Each number is 200 + 40 x the weight over its row's rms, rounded and kept within 0 to 999. Layers, rows and columns count from 0. The size before them is the row's rms in percent of the matrix's.

# q: layer 2 attention query, 320x320, rms 0.0542, rows 121-127, columns 240-319
# k: layer 2 attention key, 320x320, rms 0.0535, rows 121-127, columns 240-319
# v: layer 2 attention value, 320x320, rms 0.0495, rows 64-99, columns 240-319
# o: layer 2 attention output (transposed), 320x320, rms 0.0504, rows 64-98, columns 240-319
q121,085,120,236,178,184,228,206,175,196,234,254,189,197,207,255,201,229,155,237,210,167,200,181,257,199,214,167,219,235,99,164,221,184,242,195,221,169,198,186,162,189,272,184,224,232,205,285,147,181,224,202,194,143,216,129,189,208,197,179,174,93,201,242,179,257,217,176,202,271,172,222,201,205,157,190,192,264,138,240,213,214
k121,082,129,175,241,229,207,258,230,203,164,199,230,178,196,301,259,165,238,200,181,201,173,191,156,202,204,191,177,208,172,185,190,168,151,177,209,201,207,181,204,148,199,158,208,153,112,273,223,226,267,179,155,172,229,260,194,221,222,124,227,112,205,199,244,144,174,204,186,270,174,211,184,189,192,166,199,173,236,198,166,194
q122,097,209,187,214,217,205,220,172,197,203,186,219,198,107,136,150,238,225,303,149,257,228,230,147,224,211,182,232,240,258,256,171,210,200,183,170,158,215,199,223,212,228,261,192,147,296,258,213,203,159,152,217,159,154,239,131,137,247,182,248,170,223,211,206,196,252,187,224,180,198,220,179,214,245,217,269,224,91,216,216,179
k122,091,255,233,190,163,214,195,213,215,186,141,172,230,174,222,185,266,169,194,223,160,197,100,129,259,208,220,216,259,156,218,214,203,248,227,228,236,165,189,141,201,183,234,230,228,281,142,266,180,189,164,177,248,193,223,184,206,298,194,203,221,197,170,265,183,271,247,156,225,250,230,191,278,130,184,229,170,252,192,119,111
q123,091,206,150,193,192,230,179,255,224,213,189,161,242,199,205,249,258,226,225,200,162,183,225,213,193,248,132,233,215,201,189,180,223,213,151,197,161,283,155,162,196,260,178,192,190,242,208,215,162,172,181,220,249,284,172,223,207,189,324,228,178,231,178,240,252,154,255,164,209,197,205,185,201,168,186,238,205,227,337,221,172
k123,084,218,169,278,226,182,158,203,224,147,141,196,199,278,198,209,190,189,248,232,198,297,224,203,155,264,144,153,158,210,287,243,227,173,175,226,235,230,220,212,164,191,180,221,259,159,238,230,194,184,198,127,187,204,184,214,198,269,234,238,189,281,197,251,214,214,228,284,149,158,179,247,235,204,235,177,161,246,161,206,245
q124,102,191,193,220,150,155,209,194,208,141,130,156,192,214,157,234,270,149,174,150,222,170,199,236,160,210,252,260,183,192,219,195,242,183,165,215,157,263,129,202,186,229,257,214,198,268,191,110,181,195,233,282,227,210,280,214,168,126,251,161,200,247,197,242,182,214,221,220,155,200,252,227,218,149,175,207,168,246,173,200,188
k124,075,174,139,237,195,225,183,158,185,193,195,154,120,202,117,148,270,190,224,150,246,220,185,201,174,196,144,177,234,237,188,223,271,160,176,283,204,208,174,206,142,211,234,214,199,149,218,220,211,224,175,182,177,144,188,209,247,170,275,156,281,289,186,67,190,203,209,227,143,178,230,221,258,191,283,190,223,184,229,213,242
q125,092,202,198,200,175,291,271,261,188,183,201,242,211,212,193,197,213,204,165,156,197,178,295,119,185,228,217,248,244,232,188,254,219,262,209,221,191,148,96,195,191,283,171,213,212,204,167,226,144,200,133,216,238,231,219,208,185,162,250,200,116,231,152,95,228,125,136,221,230,199,279,188,137,195,164,205,170,245,242,150,251
k125,108,203,230,253,178,200,204,220,214,167,176,229,220,253,139,215,227,159,216,238,181,188,181,172,184,241,241,199,175,203,188,224,189,153,196,232,228,186,228,234,146,212,152,186,185,151,166,205,179,190,189,153,212,259,245,284,224,242,283,285,226,241,174,233,156,173,236,306,185,189,219,214,232,252,248,189,161,292,204,156,174
q126,094,236,216,201,237,286,185,126,184,243,172,199,196,128,223,131,233,187,282,235,185,211,165,255,154,178,203,264,224,144,242,193,163,188,188,169,199,192,217,215,222,210,218,159,185,268,274,208,169,159,185,274,204,183,172,199,140,267,227,183,192,157,196,204,170,228,222,173,203,145,180,218,154,175,210,231,164,170,239,226,188
k126,109,175,154,221,181,170,258,191,173,193,145,158,213,170,201,214,224,200,185,169,207,141,177,159,271,302,158,271,249,154,195,208,229,252,191,166,212,171,152,218,202,233,157,183,152,236,223,250,209,206,258,182,179,185,254,175,208,106,200,256,163,199,180,291,158,143,218,117,213,221,182,126,198,159,113,229,180,181,232,194,224
q127,103,202,231,214,186,171,246,192,147,198,216,221,118,185,192,239,123,166,193,199,203,119,110,186,209,220,196,239,178,141,164,243,135,171,177,211,205,166,161,203,223,161,157,202,247,231,237,168,205,195,227,228,246,196,162,249,157,213,198,137,150,200,206,206,206,151,157,193,135,246,270,267,249,181,126,282,209,204,195,231,227
k127,093,199,224,228,180,183,208,137,156,201,259,193,191,258,156,193,189,244,212,206,184,173,174,241,220,229,168,133,292,224,111,178,182,191,197,151,148,204,207,177,219,157,185,189,203,146,142,253,225,213,230,281,178,214,123,178,248,188,187,229,254,259,173,182,182,172,153,232,236,177,211,215,219,193,215,120,215,248,147,162,257
v64,079,197,145,162,217,183,166,183,173,175,146,179,212,137,262,217,171,142,152,297,169,234,226,122,263,198,187,254,179,232,184,281,228,212,178,211,185,198,256,183,163,217,205,270,199,191,213,176,198,188,150,261,154,234,261,221,150,249,191,279,189,206,224,252,253,128,252,236,197,124,204,228,159,191,179,113,183,169,128,200,175
o64,082,195,189,255,153,157,155,228,197,142,182,184,122,267,154,177,189,181,250,110,222,144,174,214,220,199,200,190,192,246,240,217,268,193,217,250,246,141,282,191,210,146,225,241,170,198,240,234,190,220,229,194,164,194,169,203,259,166,181,199,257,295,157,168,217,223,113,222,189,138,156,200,213,282,298,159,191,203,253,135,166
v65,076,163,185,188,220,216,233,181,183,168,190,171,170,117,226,218,169,205,124,212,149,170,195,229,227,257,180,218,231,203,198,245,154,198,180,214,206,130,221,159,224,195,166,162,218,173,228,262,193,202,212,179,185,171,238,158,203,219,210,239,186,202,292,240,253,168,210,203,227,189,236,231,198,219,229,163,182,190,167,194,225
o65,081,214,182,216,222,198,220,225,203,198,196,188,161,302,227,164,134,209,250,186,311,128,225,203,157,236,204,146,174,211,295,231,186,210,211,171,266,220,239,234,211,215,152,277,152,126,255,229,199,173,249,224,208,152,201,249,218,143,143,158,234,255,220,169,180,290,106,191,180,224,175,201,198,273,245,207,140,173,212,164,215
v66,086,172,126,237,180,181,173,216,163,144,134,168,234,194,249,170,141,139,198,237,209,228,147,136,202,176,229,211,277,202,151,220,266,232,217,218,195,164,225,148,209,203,220,166,201,200,198,267,231,202,120,170,121,186,176,190,178,238,291,235,254,201,306,258,192,196,207,180,217,153,285,201,235,167,174,63,133,220,179,186,227
o66,089,207,274,219,268,178,191,201,216,163,155,180,210,240,196,155,174,183,260,237,231,126,197,155,197,253,171,140,221,179,221,185,172,190,177,230,250,154,227,255,232,162,179,216,198,154,211,237,252,179,218,201,148,215,137,237,269,164,133,240,243,190,202,171,179,236,103,232,211,167,202,239,223,233,227,158,98,153,161,129,212
v67,087,161,228,192,137,167,125,174,214,174,193,259,174,192,187,178,236,266,175,175,216,148,209,270,208,192,196,205,278,184,175,200,245,218,224,135,199,173,186,165,225,265,180,171,174,215,172,286,251,257,206,245,272,172,184,239,179,204,217,61,195,222,231,161,162,234,204,189,215,186,210,219,178,227,256,199,260,213,219,246,219
o67,092,184,193,220,251,266,190,181,161,238,165,203,233,242,213,254,155,180,177,268,248,181,244,142,101,195,179,214,165,171,202,208,128,188,177,202,215,213,194,247,229,196,197,207,201,207,191,223,244,193,273,237,142,163,161,190,227,179,164,218,172,166,295,185,170,216,176,219,157,210,198,191,217,238,151,285,129,152,220,188,256
v68,087,219,198,175,192,252,182,181,152,283,271,230,260,242,160,208,190,189,219,158,220,255,233,203,208,219,200,184,190,179,191,160,178,177,196,224,179,259,182,225,189,212,194,227,193,211,196,167,150,212,143,218,214,204,121,250,205,221,231,153,166,225,155,212,139,214,209,208,196,266,198,155,261,189,213,221,216,243,122,204,201
o68,087,201,232,170,191,199,218,206,192,231,185,232,133,112,171,163,256,206,212,197,123,325,199,211,236,144,166,258,207,159,151,177,220,174,210,189,155,251,139,190,237,164,263,98,225,292,181,217,195,212,217,168,224,269,200,191,187,246,224,220,202,189,219,218,234,137,278,184,203,252,162,199,192,136,164,167,217,169,263,285,183
v69,079,216,183,199,207,207,242,260,283,150,236,163,127,224,189,146,252,191,217,167,208,256,203,244,202,218,185,165,279,150,238,163,224,215,223,196,223,173,208,208,208,192,219,148,145,235,151,239,187,208,206,244,236,239,199,272,209,187,81,203,257,171,182,117,172,208,276,186,200,236,222,121,218,159,218,231,191,208,238,199,197
o69,083,187,208,139,187,226,164,231,120,212,137,231,243,196,209,270,271,218,211,234,208,263,257,288,147,219,252,214,162,114,126,232,141,154,148,248,149,221,190,158,143,198,186,186,204,217,183,146,328,228,221,201,180,169,161,159,166,160,247,225,201,159,181,193,180,253,272,172,243,250,177,182,190,166,133,181,159,176,162,215,220
v70,073,254,200,245,208,219,240,235,242,226,179,135,197,207,154,234,203,176,221,210,189,217,226,156,237,178,171,147,193,191,187,222,167,150,196,217,260,234,154,253,201,186,187,206,186,189,142,112,230,195,194,172,223,197,209,207,168,224,192,222,204,223,218,173,157,174,141,218,225,223,224,139,225,144,206,158,190,286,210,174,247
o70,074,173,277,171,183,225,186,253,164,202,157,218,193,146,231,231,259,190,257,265,172,232,246,274,111,219,218,186,200,153,238,260,212,189,231,200,179,241,207,182,180,181,214,148,234,226,257,163,226,131,182,144,287,192,132,220,191,248,259,165,221,195,215,183,207,245,226,186,277,215,176,192,211,144,183,163,178,206,187,185,196
v71,089,262,284,178,200,215,192,164,135,231,172,276,186,155,204,219,213,234,227,172,206,211,166,214,224,217,126,182,230,253,186,168,233,174,219,184,203,239,278,226,208,109,188,228,271,196,153,160,223,251,144,118,233,218,193,181,231,164,175,196,130,172,194,251,225,169,205,187,203,208,107,213,176,244,172,223,205,206,266,215,207
o71,092,195,168,222,154,180,232,161,206,180,303,196,244,159,180,173,162,193,188,171,164,164,111,228,184,170,208,168,216,257,235,184,246,258,244,139,186,236,160,154,224,206,163,234,193,248,180,198,135,242,119,156,165,197,295,134,150,235,272,125,189,168,216,200,234,213,247,160,214,143,220,158,203,201,213,259,299,219,242,227,188
v72,092,230,194,211,258,223,251,253,220,231,247,200,261,211,198,192,184,126,134,207,212,167,173,165,264,194,219,172,173,186,192,206,209,223,295,191,178,230,199,188,197,180,206,246,265,213,215,230,207,199,131,226,214,228,199,211,205,163,204,287,300,247,249,174,126,188,213,258,169,206,206,150,235,207,241,279,214,224,201,222,161
o72,094,241,197,145,179,206,189,272,187,196,221,172,223,249,102,218,154,211,253,163,159,169,185,269,252,246,206,182,228,236,246,251,128,232,203,143,124,181,190,149,207,245,266,170,201,195,255,189,252,135,205,250,170,154,124,167,212,216,161,248,128,148,208,197,176,271,232,185,213,253,201,192,123,208,198,136,273,176,211,198,210
v73,077,153,168,227,186,208,153,199,150,168,224,191,172,226,222,204,135,164,164,249,276,238,155,138,174,192,228,217,271,181,217,258,238,234,218,230,211,103,229,147,187,227,207,182,195,145,193,204,192,227,235,150,123,151,170,188,184,240,215,226,213,146,275,197,225,147,236,175,223,189,283,228,177,176,193,150,146,202,150,218,234
o73,080,195,263,243,222,193,224,179,238,156,168,197,170,259,195,138,160,159,232,175,234,100,164,168,267,236,151,140,192,222,204,165,190,169,184,220,297,168,225,235,199,193,207,263,168,136,233,219,169,222,238,195,187,211,227,239,234,136,109,203,241,212,206,190,185,253,128,201,231,141,196,233,224,257,241,187,143,143,180,130,180
v74,090,219,219,205,214,202,270,260,158,228,276,94,265,219,159,177,201,130,245,257,241,196,186,160,207,217,243,227,225,204,214,229,202,177,277,203,211,207,266,147,163,235,228,251,181,249,224,202,206,226,202,227,211,250,235,200,212,222,126,290,257,196,213,196,204,182,205,207,244,184,215,172,217,186,239,192,230,169,183,169,184
o74,093,225,203,185,114,139,178,166,179,186,230,215,241,244,147,264,259,245,179,176,124,167,129,300,229,204,183,158,234,195,192,231,187,172,238,191,151,177,203,174,176,192,274,185,181,166,180,123,214,245,153,200,157,210,204,154,198,160,207,195,212,197,126,169,241,249,236,181,236,117,202,245,150,170,156,192,268,218,142,163,162
v75,093,266,162,249,261,164,203,213,109,208,122,185,299,189,169,230,174,168,210,201,250,192,156,123,204,136,180,186,150,191,189,239,246,238,199,192,155,286,171,185,146,160,224,207,224,186,231,171,239,186,142,135,185,207,151,197,210,186,227,196,182,199,239,209,138,212,158,215,157,301,223,234,211,159,232,230,207,230,278,222,157
o75,097,228,261,162,225,185,226,216,209,224,222,159,206,122,139,184,230,145,254,210,95,222,150,185,180,261,226,168,248,223,198,173,219,271,249,183,188,158,242,151,229,132,248,199,243,222,171,211,178,157,113,165,188,242,168,160,206,177,195,277,190,131,170,198,175,154,213,204,200,139,221,197,189,146,173,191,312,208,145,209,183
v76,086,235,243,158,179,203,110,157,225,256,175,222,230,218,145,216,234,126,224,161,191,185,186,267,179,126,151,223,168,210,219,214,227,174,186,192,245,219,158,170,237,207,159,194,211,228,204,82,192,203,243,303,180,205,223,225,217,175,153,112,176,124,224,177,187,205,190,206,200,208,167,245,171,180,178,243,240,174,193,205,276
o76,086,181,190,203,179,177,161,197,199,160,254,216,164,141,275,163,198,255,133,260,183,238,201,127,205,172,127,235,178,247,117,126,144,213,183,225,174,234,149,194,252,194,222,175,231,182,177,196,136,200,173,181,240,219,169,175,172,240,196,197,162,222,222,195,199,126,162,211,153,234,181,190,204,114,149,143,235,197,167,246,216
v77,073,181,181,236,203,237,233,240,217,131,274,227,154,224,254,230,205,231,121,232,188,157,203,240,205,206,256,184,289,235,235,224,189,232,218,208,193,133,189,196,239,197,173,158,227,183,259,329,201,197,230,122,181,193,176,146,212,171,253,256,187,264,207,173,228,190,239,218,152,194,262,206,190,193,195,199,121,210,219,218,182
o77,078,240,206,211,280,227,237,181,200,211,220,174,248,280,212,217,118,190,230,175,317,114,183,182,244,242,237,132,198,203,263,197,173,184,170,223,230,243,211,231,206,229,160,266,151,138,194,204,210,212,202,179,188,131,236,242,173,138,140,233,219,142,247,218,182,227,138,197,210,221,208,253,195,238,261,227,150,186,188,163,230
v78,073,173,166,178,201,213,167,259,209,189,245,279,147,226,295,156,187,230,151,195,115,227,180,162,182,204,201,184,257,222,172,160,213,188,202,174,153,132,200,181,136,202,174,299,192,192,233,245,174,217,231,143,252,156,161,175,166,261,283,170,253,279,159,253,166,221,233,214,174,116,211,236,220,185,199,149,220,220,196,239,212
o78,074,207,207,235,272,178,170,230,211,191,169,125,215,181,167,176,111,201,227,123,307,180,202,167,236,214,262,209,204,148,254,184,234,177,180,215,216,178,232,217,183,198,186,208,184,233,190,234,256,259,266,183,165,216,264,243,207,195,212,240,222,209,246,205,168,231,134,219,222,181,207,185,207,263,285,233,113,204,286,199,233
v79,067,244,176,186,212,171,209,139,168,213,197,222,266,153,156,206,243,185,203,206,180,205,185,258,219,174,195,186,219,148,183,193,194,199,209,188,216,265,222,214,150,211,199,256,188,226,211,115,187,245,130,214,245,219,219,217,221,196,128,222,176,223,208,194,148,235,137,249,161,216,126,169,194,225,207,228,220,231,179,185,174
o79,071,146,194,146,159,223,221,220,157,252,198,238,133,168,205,226,281,200,176,253,135,284,245,276,202,152,194,245,224,211,166,260,257,204,231,180,135,209,174,151,233,168,254,141,230,272,201,192,202,172,184,201,192,225,188,157,221,217,255,197,242,185,157,194,239,199,288,161,189,207,173,147,216,149,209,229,219,248,209,234,124
v80,084,164,261,205,242,265,190,213,245,204,173,177,206,226,284,223,217,234,176,193,193,230,153,159,152,189,209,250,172,224,191,207,214,172,200,266,240,204,225,205,229,179,258,240,164,153,176,223,194,218,181,167,210,221,207,161,222,201,241,228,207,167,202,167,169,158,256,166,228,199,138,220,189,219,165,260,204,147,189,153,163
o80,087,156,139,155,179,172,128,195,180,246,212,178,217,244,241,256,167,164,143,199,224,125,115,183,185,233,196,250,230,166,167,147,200,166,175,221,306,177,213,238,152,213,118,234,187,146,165,160,203,203,221,206,132,181,183,230,198,183,186,257,160,252,228,216,203,184,216,256,218,160,221,188,254,191,225,196,187,190,175,158,223
v81,084,161,233,196,149,241,174,130,223,220,88,179,250,112,192,154,215,215,142,209,222,234,240,222,205,199,207,238,195,172,196,215,209,213,253,210,248,150,142,210,194,164,227,186,173,211,187,213,221,201,166,258,184,191,263,212,189,214,235,218,225,132,252,179,226,232,202,157,218,148,170,209,182,161,205,201,245,248,109,191,232
o81,085,151,207,201,258,186,154,202,165,159,158,233,164,204,218,191,213,197,178,254,198,198,245,177,151,151,112,242,202,180,221,178,132,187,158,230,241,226,233,236,245,199,201,248,225,189,225,245,252,168,285,261,165,196,117,261,252,241,122,188,220,250,239,210,202,177,143,234,155,227,193,197,186,224,181,128,135,175,188,115,183
v82,090,160,193,184,224,204,188,226,242,166,203,244,160,176,227,215,230,235,122,179,168,149,170,254,218,283,242,247,295,208,231,228,196,221,170,180,225,136,171,156,227,277,227,84,200,234,267,303,214,159,237,230,195,187,198,187,185,174,228,213,183,229,228,160,174,170,274,192,174,175,229,214,195,233,185,288,160,204,234,268,197
o82,089,229,127,161,281,261,224,261,156,206,205,170,255,232,245,229,125,180,212,243,278,152,211,182,201,252,243,174,200,211,241,212,109,242,135,195,225,225,185,213,221,242,146,223,208,125,196,211,257,157,227,272,145,107,142,206,185,136,161,258,178,169,250,217,148,260,133,193,168,276,185,210,217,246,190,229,121,174,175,180,211
v83,080,216,167,133,210,234,224,148,244,187,264,202,216,238,164,180,186,264,185,186,208,204,245,228,201,211,188,204,168,177,179,254,229,259,229,175,233,260,203,202,220,272,197,232,171,242,171,189,196,210,123,241,196,203,194,270,222,173,144,217,220,136,121,105,167,217,228,161,206,209,211,191,195,181,197,166,191,164,131,204,278
o83,082,224,207,195,187,235,253,196,146,209,253,255,129,192,209,187,196,160,207,213,153,231,297,201,222,158,180,228,106,223,170,263,240,161,230,263,144,238,150,151,230,182,256,135,188,236,145,211,227,133,263,152,211,200,118,180,231,144,142,282,248,184,189,234,152,133,219,154,170,293,166,234,226,151,156,157,159,202,182,167,186
v84,094,231,205,238,233,257,235,260,244,204,169,122,253,221,179,250,174,155,250,216,280,201,157,173,217,145,241,176,96,217,177,199,177,230,203,200,189,253,167,190,150,179,195,257,159,192,201,202,187,160,189,242,171,238,122,208,202,253,195,256,251,188,220,238,145,186,218,281,207,238,195,217,245,184,230,138,189,176,260,203,201
o84,097,236,198,242,172,224,147,221,252,184,209,179,190,173,129,189,216,188,241,204,148,187,173,223,186,217,205,172,232,193,232,185,179,262,251,209,125,183,227,197,135,181,259,219,166,237,212,224,191,194,190,199,204,197,132,152,213,261,191,236,166,190,160,177,183,226,178,264,198,178,211,206,220,203,205,117,292,193,126,166,213
v85,082,256,218,213,225,170,269,162,188,145,214,165,245,253,216,148,242,204,218,186,193,216,170,188,235,168,212,134,215,150,247,130,167,176,174,143,180,249,233,202,195,150,211,199,169,209,180,199,214,204,216,202,187,214,166,187,196,146,88,209,241,157,193,190,219,227,196,284,122,254,182,194,225,205,201,185,185,213,198,221,227
o85,083,191,169,172,164,228,208,264,138,262,231,177,254,163,139,234,211,230,262,200,182,242,229,284,140,264,269,214,215,183,202,196,183,253,188,182,149,148,269,95,159,221,216,193,181,248,150,161,288,276,155,226,177,165,233,146,135,176,272,238,184,189,159,189,165,224,213,192,235,184,237,160,171,176,228,171,258,206,177,206,190
v86,088,188,172,181,194,176,261,205,267,167,226,190,192,224,185,195,155,228,184,270,225,188,248,198,246,214,189,120,139,179,173,197,159,204,269,188,205,188,142,103,159,180,204,266,175,219,217,177,223,166,189,213,178,211,182,238,199,257,208,282,258,237,226,244,168,239,149,173,232,232,220,216,212,137,206,121,222,177,113,179,246
o86,087,193,252,244,201,225,171,185,172,161,158,248,162,246,133,159,232,170,215,217,236,250,236,215,207,180,192,204,168,178,215,244,264,132,202,242,190,217,212,252,167,206,276,201,176,210,234,212,226,128,268,180,212,205,156,240,280,240,142,185,243,228,177,165,198,255,169,216,153,179,189,224,233,256,231,150,116,191,193,194,159
v87,072,223,162,235,230,150,277,218,227,165,192,200,158,208,265,141,175,206,213,272,170,214,244,190,238,199,216,153,183,192,227,189,232,206,203,198,188,159,245,129,157,163,229,219,172,211,268,257,199,184,232,167,153,208,200,209,127,233,227,240,286,243,186,254,209,209,212,228,170,190,214,208,208,200,150,163,155,194,169,207,129
o87,072,240,255,195,279,190,178,203,216,165,209,182,258,269,137,198,195,242,212,165,273,142,96,205,193,259,244,124,235,246,189,211,212,170,196,244,232,149,257,245,163,171,120,235,217,148,210,206,237,217,231,183,153,220,254,251,233,173,196,187,236,244,195,173,191,265,185,234,213,153,219,201,221,255,240,208,193,182,172,174,191
v88,083,202,212,207,186,237,204,290,123,189,231,212,97,214,166,234,238,119,214,139,227,208,180,132,176,210,215,180,176,192,223,217,135,168,194,243,206,163,172,209,176,173,206,193,232,195,209,164,123,133,165,136,257,180,218,140,257,267,167,198,225,139,150,236,195,253,135,182,220,198,232,215,157,166,197,269,231,234,251,194,169
o88,084,192,237,196,182,153,211,122,243,157,190,247,249,177,179,180,235,178,168,143,215,181,129,204,285,195,205,210,224,175,184,118,252,148,221,190,244,187,192,227,163,217,291,180,254,165,219,206,125,244,159,170,249,201,283,186,141,275,237,102,169,209,118,218,248,215,232,195,180,182,172,270,183,225,161,274,258,222,186,262,229
v89,085,181,195,166,209,185,157,177,254,246,172,161,226,185,206,182,235,198,182,190,192,190,251,277,241,253,168,252,158,198,218,198,261,201,199,203,196,240,163,168,206,233,179,248,194,245,234,165,211,182,221,290,210,259,314,216,224,173,145,178,121,190,222,181,228,184,220,134,209,198,194,143,178,148,238,234,230,158,173,187,208
o89,088,181,183,197,115,170,180,191,176,187,207,265,148,218,253,237,278,210,116,191,88,277,240,200,218,116,164,230,170,244,151,275,223,198,223,246,188,230,169,172,201,193,261,164,197,233,153,183,146,215,225,207,212,192,104,182,250,229,199,187,187,201,150,206,230,118,265,193,158,228,186,189,222,163,147,227,233,231,225,179,133
v90,075,209,298,142,205,233,212,200,201,208,309,223,245,232,228,250,213,163,224,177,188,164,159,178,223,198,204,195,152,233,219,133,215,193,186,215,217,198,222,244,190,229,215,249,224,210,198,124,116,234,227,259,275,232,178,241,207,221,164,201,173,169,200,212,164,255,217,214,171,197,203,103,204,210,249,359,237,234,254,169,153
o90,079,186,151,159,116,208,160,233,180,224,227,239,184,201,269,187,206,193,170,200,148,224,163,227,268,205,189,231,209,248,215,231,124,219,196,126,147,269,195,145,184,164,258,161,170,215,223,197,206,231,186,212,208,237,183,126,180,282,169,182,156,192,164,213,237,179,227,180,172,218,241,240,156,98,172,202,286,217,181,231,191
v91,084,170,222,274,215,220,119,155,179,213,161,193,231,214,217,205,168,200,206,160,249,180,194,171,179,189,132,161,211,215,170,171,275,217,243,179,256,188,150,184,198,192,205,230,228,199,195,182,206,230,229,252,185,215,176,184,175,254,178,127,173,200,271,177,188,259,138,120,224,225,231,189,149,194,176,174,218,171,198,224,226
o91,084,158,257,189,217,175,205,148,241,189,174,234,221,233,243,165,246,127,141,279,193,200,171,166,212,215,125,190,176,180,154,219,223,181,228,166,269,149,161,235,207,177,132,142,219,219,191,189,190,194,173,175,157,204,143,190,234,239,204,168,162,146,200,190,232,196,229,186,137,85,197,194,274,194,154,243,155,205,213,156,177
v92,091,204,221,220,292,262,264,211,164,205,310,168,188,256,231,157,201,166,215,186,199,269,241,163,268,264,231,167,194,191,200,155,184,199,273,226,174,222,278,188,148,208,241,333,209,238,194,191,124,209,182,89,252,201,118,210,209,258,172,214,268,214,196,242,177,219,232,202,191,250,219,162,262,190,264,158,201,239,174,184,190
o92,091,219,226,198,108,195,215,193,208,194,213,251,177,161,121,148,215,167,253,104,144,273,178,296,253,158,238,228,208,178,237,259,244,140,233,194,156,257,142,152,184,225,306,170,168,240,183,206,198,253,250,163,214,249,247,178,184,208,236,200,213,202,161,174,218,231,295,181,229,184,232,232,214,168,162,235,221,197,236,230,166
v93,072,198,230,136,222,266,247,224,214,223,255,191,170,181,183,110,253,229,210,187,184,205,163,236,208,182,221,193,194,186,194,160,153,158,207,136,223,238,214,296,153,148,175,198,255,121,160,170,223,271,283,224,258,259,176,253,246,157,192,234,254,124,205,161,269,210,233,191,225,181,143,149,237,227,206,155,202,223,198,172,317
o93,076,220,156,199,127,209,161,230,163,233,207,218,231,156,185,224,188,220,243,217,115,253,257,246,175,180,186,228,187,172,244,228,190,210,180,138,143,264,208,161,203,203,166,190,184,299,239,193,275,208,182,252,163,202,223,113,136,224,249,155,202,194,174,180,205,238,250,162,238,221,209,184,200,198,156,194,215,189,209,222,188
v94,087,191,206,225,201,174,208,278,225,213,213,184,245,145,226,157,258,169,217,225,164,145,180,160,164,133,198,195,154,202,214,260,184,196,221,178,190,247,233,251,202,168,201,193,166,228,152,97,188,219,220,199,315,180,218,159,244,218,180,73,255,195,117,241,228,195,93,227,178,179,155,233,233,190,223,252,243,204,165,184,133
o94,088,154,168,182,219,207,186,175,188,228,229,150,191,222,211,233,236,184,204,169,157,157,214,204,207,177,267,211,237,187,221,191,167,197,206,192,140,159,205,129,188,222,267,171,207,189,189,182,220,182,170,187,216,218,233,188,196,233,266,252,194,235,160,196,178,169,193,208,244,175,201,230,126,185,189,207,257,252,190,183,166
v95,087,225,217,197,241,267,245,226,156,224,245,283,194,229,178,202,188,139,187,252,183,230,228,175,187,177,204,178,191,194,205,211,193,192,227,259,165,192,153,174,202,219,148,212,181,184,165,186,170,188,135,64,211,100,218,185,228,246,258,214,201,220,220,213,170,269,155,231,183,252,236,177,217,188,231,225,214,214,209,171,189
o95,091,230,300,215,204,174,228,157,219,216,194,199,155,143,121,165,149,188,260,165,234,210,195,202,213,211,210,203,191,202,230,146,202,147,225,225,186,234,175,196,270,207,227,177,183,180,230,220,161,125,204,150,292,240,218,266,204,218,180,197,201,203,246,165,133,211,204,188,209,318,196,204,159,164,227,131,185,152,191,263,254
v96,082,206,238,170,204,212,226,204,268,195,220,180,220,152,238,249,218,302,253,211,170,137,244,201,205,244,196,196,84,273,236,228,171,155,174,215,167,252,181,221,208,249,203,195,202,273,244,167,240,151,142,247,191,195,254,214,202,139,160,228,145,211,165,185,249,149,205,236,236,198,150,202,195,209,222,164,187,186,244,182,221
o96,082,162,136,249,206,207,195,237,248,214,215,206,158,169,236,238,191,177,199,239,150,237,265,192,128,153,246,268,178,206,226,202,224,277,216,231,138,237,226,158,212,227,173,162,216,201,161,166,161,125,197,197,281,190,72,250,238,244,196,186,203,231,184,233,130,142,216,199,160,239,255,214,235,127,189,227,183,252,168,197,211
v97,089,292,236,207,232,123,176,238,194,232,225,162,157,173,244,240,242,196,241,180,170,175,201,183,231,237,205,199,170,211,225,252,171,173,136,223,162,216,157,243,226,184,189,138,179,152,183,178,163,177,175,216,264,170,157,194,209,191,202,207,158,211,139,189,186,205,187,208,179,236,196,216,206,228,209,275,238,222,272,209,150
o97,089,208,199,183,211,191,182,226,193,182,238,192,269,132,205,210,198,246,232,138,240,222,140,203,138,224,285,227,213,193,220,131,218,262,231,176,138,197,241,184,177,169,212,175,216,205,189,154,177,226,138,151,237,233,256,219,116,210,236,186,162,221,174,204,171,192,191,218,207,254,190,173,164,167,215,211,295,235,162,265,252
v98,083,240,204,222,254,184,141,181,207,231,261,245,273,169,221,242,202,154,184,273,282,297,258,115,223,204,192,199,175,175,157,175,252,192,231,233,189,202,183,206,198,242,201,291,222,188,176,111,154,243,216,215,198,225,245,169,143,148,256,242,167,174,202,180,215,173,230,278,197,216,191,181,238,198,217,196,199,211,169,212,177
o98,085,147,210,202,108,185,203,212,188,219,152,164,93,156,185,173,191,167,242,196,120,264,156,252,253,170,212,220,190,252,197,168,212,181,198,219,189,192,212,131,182,201,262,157,171,261,285,202,161,194,227,202,242,154,174,223,201,202,190,227,177,251,206,177,181,187,226,256,213,202,171,159,165,168,230,142,235,183,200,187,152
v99,090,204,184,175,251,244,223,235,190,222,346,228,162,251,225,186,191,52,180,215,233,228,217,162,204,228,254,194,264,159,176,161,181,183,192,214,166,173,218,204,204,299,212,164,200,153,251,252,191,183,221,209,154,243,158,207,204,235,257,342,261,253,217,166,198,209,302,219,204,184,263,155,279,198,235,156,193,233,199,175,205